config.yaml
num_hidden_layers: 13
hidden_size: 640
num_attention_heads: 10
num_key_value_heads: 10
head_dim: 64
intermediate_size: 2560
vocab_size: 21941
hidden_act: "gelu"
norm: "layernorm"
norm_place: "pre"
norm_eps: 1e-06
positions: "learned"
qk_norm: true
attn_scale: 0.125
bias: "none"
tie_word_embeddings: true
parallel_block: false
init: "normal"
init_std_qkv: 0.0139
init_std_o: 0.0
init_std_up: 0.0139
init_std_down: 0.0
optimizer: "soap_variant"
learning_rate: 0.00541
beta1: 0.95
beta2: 0.99
weight_decay: 0.051
lr_head: 0.00539
warmup_steps: 78
schedule: "wsd"
decay_fraction: 0.646
decay_shape: "linear"
final_lr_fraction: 0.0
batch_tokens: [131072, 262144, 393216]
max_seq_len: 1024
doc_mask: true
train_tokens: 623900000
max_steps: 2667
dataset: "wikipedia_en"
Each number is 500 + 40 x the weight over the matrix's rms, rounded and kept within 0 to 999. Layers, rows and columns count from 0. Numbers have three digits each.

# down: layer 7 MLP down (transposed), 2560x640, rms 0.175, rows 139-176, columns 240-319
# up: layer 7 MLP up, 2560x640, rms 0.176, rows 140-177, columns 240-319
down139:461529458521520494515472467494462519467494525487443501451546525521436444483471534535512473492529479560457490543491517583480479535483490520486454550521487515438494520463506500480560470537543554386570449492533537422502533529486492503535517526
up140:511498487503510502549486460537446453495540499550558472486452467490546449450473448547424482541487459518501484534563573514468455497486546561560419528472449513459523520500468536505556512482501418531511534448534528537493542533545510472541519514
down140:489502539522538498440394447553543481533471467524490431464473508442514564438476528422333514451519487518459523474572555484456452430486552495513497480470480453496529538487475548477546444540477519575571551490395525526442441477548461608524492489
up141:384504439474506543474536544507502521504517525536568521503505487501519485485464489555480549459459511473540432517423496483499442502499452450506558533448491530485524527505542517494419498511545554520517597441559515389448488506514506492467422437
down141:549498561454412509587455564481461529474431538395511434547536505585516467462418462495445458457508512435475488542484488539425529492440470513528524558467483510475486493519462510447471543463568451487456495495570524403512461506516498446502473538
up142:499529516479498451494498430495545566519502512522504524545517496483463553444539575478503537592411539440509425515437478459520523530486460479497443534462522414462437405507503467516493532500505533507498415431519482491562463502507495483522505472
down142:551513498570546479534512475476577475534516509512496469504434539506495537486465566509496482498518493437459548526521423486467429495439598580476615544497587450402491522567417511562478566423526539531480532480476472576519493502566478477491524446
up143:448450535511615493449523428536563503465592522509543483479526490521504486456607474529533483467513472496490442537514465483492558573464462438504463453433532512530571540502496479481538511558538513535487493448552485434534485557517531481455552552
down143:483533493578467483525521549505494538539533481563441498459484548499455547495519558431431510503452491526554499469527592499474509547505502530453463419485487482577514541516484482498583474524481528485592521546527486487457529496517507475486459573
up144:523488518567500479524523490521480558431507528468546526468492512501457460513511479515520518472480508512537509496450476462536450518538574505516446541476477510518502495509506456449461494440491532527511518513431473483526476532479534475532478498
down144:396524496490401466406528459530546463454483454567508518478526498524457474522431579528469481505531510435468466480518525498517463510487497512481478517557560477418536521522458532502559523453497513498487472562527495504429541435480545535409508546
up145:441495495549488514464490430499477458472593496512434440433569529558486520538473531502510502423503493485476466503496515516456548464549490493485534530534517490505504446506474516541502521451459519510497477556531530432515492488453540542522491440
down145:547547496494484508532525526499501513493458497471478497431501501521446530545498527523526518551536488534504527520522513486532507449521483528546491489490478469515493444466501525509433495563490498493476501466506491480512527501505564443497527546
up146:563564500555494457506518488494492490482568490464555572394415495555538434554550469548508528489490437488502507533463567472491551499473520492498437506492479498525531450452474553449542612425541587471478482558486486448540451523492481528541534564
down146:476532433459485515463540525517480560483517511515512491552492512458477561540448507464540481488500562507551520541459399529501544515500469522484545516421541483488460580563424437490500519543527530516562533532465458500465454557479525528518479526
up147:523540478491514458562481561470503540512481429558529535525492479581523521489574443530568491521448578510476523468507485468437481456525468516548474450534520540502560550516501452480473477453527467492469510562475501464612536518477497495517501483
down147:523601503483534506427499482553523475527549470483489404515556489449516581532471533585510460564503489499511502530501545458479478571502539465549601525539464536519471444499458509518460526473498462484548509546428484532492419426464568532503513527
up148:513460502549428555515506494477557566521521492507415556449468533470456456522539540503539503457494472533483478529488481525444478502558502491521502538505533482493428451542426549481488514512474502557506473541484509530499436469550483481503445480
down148:515530473486545542528494440494493482501561551500501422550516469477436504631503520500490513538545452465541546476465457512484571411561556507443548495486524536462536555504544423447566557529434607497471483458513477550482476524458576477487502521
up149:508529525483458536492464408589500514561526558512457560518532514536501471541418454530507535591540487437452536491443482546511504504508456486489472564602547504436495600598520440457469459474550475520510490524527503488501437523547559557509467580
down149:529461541506515491494444473480485600514537554492525544473528488477534539523475500462471537504476464481512542449536465469549532496508480477477467518479496498484543532571477464525463460506585471465476530586404550495494516498595402484501499567
up150:491457515523452501438484556428538485517504533479462518570460493478497543439457572517559545653504527497509534593457540555458533469561520493471505581490481494513472500430481455515515466481496459535541494415467490521503496504542557473412500544
down150:536527444434522499458477496471531455568523467470503458532495510470508500468466454582517434473469436567502576508463495464470466439534536515481462469519529495391574511481537544454534578535483467533490503480469476505474519534528469539468508499
up151:524500537527474483496581553518457503462437518529565573548422419502428480496424557498535561508522516606553578393555469484525495473443524562517522488495497512473526508499536458518463472568409454510523485481525513501449554555495468503532499498
down151:469546479558495536559517493443509559599503473516451450471495403471427532426495486437460574467429430457504494532544484564515454542488523506523531525514513432536462502473495449502415481473542459502463518420536450494454437455525520457550514440
up152:477520427498465535527478532505542529450574549531465488491461532496462555519465513501468513548536529439483468497482480537509527508520560487509489502445532399587468520522495476484554501495456452498533504590510509538431527502439505494466515562
down152:532575508498504505591505498510527448550460503476490477482495439500486538489467459498556555516438448571493483484562435506531483479479509460536467488517476466518494406522527538602497496463530539472510530496486461499496470487547535521475515486
up153:440535562576495432533505473602487504507479508475439532492461557490490523454455542553458536440471511477528520434442577489505511488488557410473487532501530516475536509532534432524577524477496456489514389480494555517432488458551440564509559420
down153:528599522461469477544502485469449467518464512470497454502457517480457471531536559475479522530491546515533489420517435505529510547569540473461429513542562551520535504510412484524559530511528474463474428510521531478484543517519470462450578487
up154:425525530491517521535497567524482474450406526451530490449523494478515523511513512487530527590578480446508482553563522572435528460473522487477480535465513477500513478498480531456519505495581565504506498504506528500524463514450496507524505477
down154:515538476547465479459535573520458555544493467566449464437470465495513539492484535464461597495510465514561427490501458527492518477488526531494372465517485589392504452418397509532488453413514562474475496493516468397512550536494539542500521539
up155:513440585516545545483517515527419509485462506533473530528501454480494528513453519485463525515539527467573476514517464508435543498499526507499527512535536529522502477394574505487523500531427485579476509546573463593502423477480464538481525474
down155:500511519496485460543524537467535437498477450538489464586503565556533478452524519507557449499507493498467495473531470510450434524520479533477532447515522531401502461485531508503478535523441517488501471520505549514480582488430508522509537444
up156:526453482448469488511492578457490504525537521527490531502516568519538514418413506500487485521513605475476464519547497444541537557538538544558477423544477525493501527422553533463581458535525556499484521511496501459491456514454455527514471495
down156:478522496447533530443513460437507542503498498513527448487535524498516541551516485488473463449508417469495489571512551489477535527523503532483555518510449457555493470515500517479506480529462550478562571495485517473525497513447421479506533544
up157:479466509565521467529491474520489537501556474549492557510502524536504513501448500453520531493519524490521506467476489469516493531495501490461444564510491542525532450458499483534462493485517542544510507491465468388520513454515586548484476526
down157:431508498535497500491473533485532430455481552427460474369533503513531456477537523495449569439411534472495459503485465528493493544580613574561463599560477538486481576540436485512456478477444530535449476459508468451522513517526522510505529521
up158:501545474514531478474525478542513521578508512492524482459513582500502371524451486533503438478422496508481472438478553575502563509503507487535518481406588547488537468496519529490530515523571573565484450523443481523542526550575476491507458569
down158:507473507536453577541532492477520448492478504463467561557416507546513476495508538471524561461557562502482533489510467504504559495531560582498555442555422445517452486482478485525485548486420548555492463588472487447574482516562538485510472467
up159:500510455469459429549490447435527504553558498531584544519469510432530504460516517528528495443488503525516486471444494457479442521501473556509556411504456499426477457484527541483538526443455513532531453513444482477545457564594508537541517586
down159:540457522460518515557440491453493535586522617470573439487538590511499542502501496432442542559480519508481490429466533484488556487515419485481453515591495474514502492501579568396526525478511418502437478465439550499496474550482494512445490461
up160:518539605574561488451460494513443546483478445455494501510520504523519498441502514503469499555444509495476456531546513514459502500552540459428461526507537468565425515525439543517507518451500420500481518467525439502413478518501517546518512525
down160:554558492534455434501568509489431584413494496437511559527476508493370423448519610461499502559489603487534540539570535523451569475463527534484570422589503493558545536492566447507479579536447446456493489436482569453524522529498539447528505511
up161:533502522477533553540531543490610488498488422483492473495528435427496519469554490469538552493519489441566484544528532460464452469443516481478443481462490440460528530550558475428495495462411495551437474547496527488479507484475508511532525539
down161:517529476482484464501480450525419499486506453508509492418441498558492532421461410493527607470543504470476486545565517512488468493533543449544454464519466436457421453530429484495449505533497489542600466516501562497555511462509557484513481447
up162:518493501461468527468484446575457469489445511541552517548473553511518434458526479529429490515512495495510492458490491559465515531492432535477473535453515428470511460476496529441495493511511457438492507457554579595468547408461500499501440478
down162:487447498498516499513478525545472504434500481526535516445524454508444548497437549513505503558470499535467512470517457544537475528524537465518477481467423447461402446468520476464510504472495417405495522515436443512472577510530482567540590587
up163:482542468576539447438402480540422471499530506515501504525544506466504457505531466535500429493572459457532584518533494475462484511515470425506478428494513544481486486563516560422486456510470435484416458500490507508452528470437524577473538434
down163:501427531614477461486542505539587517572445497490543494480494474552497469506514502519472519512457452474484462533433448498506489474463499552453451526415434468499551446549488570434529504463508472492480493456520541479542502580460483536463499419
up164:538473413486568528479436450499534535527412485525393517538616521517454432508480454543480545496391541453493487455501418480517453471532570510476474499462517542485555493511562508527487487476524419462515437535443500535448464562532534508487498471
down164:501517568536536468457501506486465485484498510490550480444559454563509488577532474504556464523493466506476521496482478460483549478577564538530501450531515533459487511428429494494498452517507460526533546516509464444511546501495430516441515511
up165:524522436496449580528568495505472445431570472469529462445543489520481551502533458516479478509402564511471563553505591450530537487499521484543562556549435505469493525452531425481502465412493509483491412495435569494508527478502528500477479523
down165:489533499449551530450467464522495561546565481453399464498519525490552456509487483395479510489510507474488546526492490477527515500578451478501500493504489561457486427491499576455534444529488489504481414453481518576555474446535494500442488484
up166:511542490517517509519505527516476460450462440454500523445483526490479509489459494416445516595493510516467500471508540469573498473513425521500475526495469515507530524451514538510540475495409524530506581498483553556513482461508574493455518451
down166:559396525530485490479471541514460520453511499617544555513571542547535481503404480502544492534472414431478534575450503474487523495524440465501460419481526511496504459504425556466492552424549439498450475391588495456492497496447441510530512536
up167:477496461512477508508546530488507514471433492574532465498462582457544506478549516513544496507497542486478576538541534510601460460461518429453513497455518547538470502501489511477471494452481394476468487551437453484465530497491491474461472446
down167:521441548506513480469499455535539451523477396488463496460525511543531499444504503540487520492541560469504437520508479499587482525489468495572550522559556584451500448487523527439500501482474590491500507542404463540512517533509480529447604466
up168:557543505478540453477469544439499512531527571471482464481504523458524420490467534515509482516488446522499451423532372513494549506565483463519482521509475496411426512511518481531555441485460447507469515439465555492557499483484474544483504515
down168:477509510456590549485508420471462554511549575493492469504461470580500505524459538530472486516537547505461527403506476471577499471461506510478443478416551488436469454513465461441593490517505521529442484591449463517558462483535465498515494489
up169:501457442539483480512462534462546476501520447506466495542506511508447515507465511499500498480421561557443448514497530477520507542444438481474454498468497458542519567504570556511529501504524467448500474562472463483484489479434543562539527470
down169:494467511507478507407513514484444477471504385515500495474531515482444471475505403553494488495525492522551567540492520487477537542480464495500517473480474504482574464491537519440514551495541548433496470501477455494453511471512433489498473514
up170:490497526462517521473538505481505496405523505463560478456573534522451584469546443472443484513504469498452451448517583498598537494449462527496513562477493479421509475517424537495485482495477465495512475514505511447443479455477467487504479491
down170:491454493558477573477451501556537477603400461555472438421516462482528506497468496534505424537542445445489474491533528536432426549493499496503491474532487573575499504553532535532502523459437462507509512509470520516439520504525506507458548533
up171:497551483537467524538493457478535497574496475516511520470450461428550492477519543528534534490488515481475444463520481540550459516529493501501450519451482533556502441527371444511454508512481479541501515498489457557490458414563584481472564502
down171:479525478497528508517519479519496505519490540504501509493510470511538545446528513539520477463444419592479439438418563519511526490537534578439499482554546574473460506452411493423440515493580476503520498524548545559457511495497503437526472544
up172:549437519423505511531494483464503457508536498535487491468470564506516515420457543547444610507494544495509491557435473557462498462488485584574524524519475542560490525529428504501422497467456487467449427547534422499512483596554387453542409552
down172:566542504451507538502495530481520486506462540542527488415561447509478610507522505414530485480517499473536561506510526520527474469553452489531498527575516494537477504497447483474541491466493420488539517477400486549532501517463473458500562535
up173:417473529569526484433526539579507549505474560466490562494509458541602491433572466542530595592429477548461500600522504527492400472584433476472481545451518453544474494528436514586535480485518506466533523534515521594489568414412427552565452498
down173:371490526544481483559444394447565447487541494500528503502415501579547531503521534425505571478390581550401464569498488539365468561541480564453486578532437405538504524544499553461525482512463491552559482569494465496449503446474358455468402439
up174:491512478522442464499500442519533531481478491506529518528503541449461456497493483472488538486525513544483516520473458566493523490513498496523504514552558468508522481481459496534546492423495501463510490493535527545480463515498476516487487505
down174:498499577526501466508529473546441540535514463567419512538552513471498511523522488492541516569484523499469491492468494530523472490502523516475463530505467510489497505503508486498520561528524446494527469553505538552447470506509473464500523494
up175:514486545483528515550504510514489509556507491487531507540501497477489515491516483519510450471502517488512568528497448472477525471434510543523563543490502481486509492494517482450620437492504567537515501527496499560429513492518504454494449469
down175:486548487534539543524534448540476499504484512519483485453566453542495476507493439511505438481504477461491496508555545440535437544496515441516537489505445519507559478537459490552468502537557527495490507555488489489529492472468537449528524469
up176:436461462494569533428484571530441498523514512491539508504447503435519562501553512476480477547488449525466512586446483508474521490506503563507507492492461511498502500542507529557455421485550464538457502516490486438418515521475599502558488546
down176:489530560479500452531499487501469556482570478474445532493494537484489501551465471507444508495575506510553446468457482486556499488529556537480510523474561489515459534522504487479520492494515505431467552446439518525553497451535578476460497500
up177:508449439566472521496452484505576446552489528479523518520438505410482559448494503499466476511468439508531498493511611601465582420511452467481535485497484558594482489519505531485473452492467504433488483537473534434451518523598472506477511389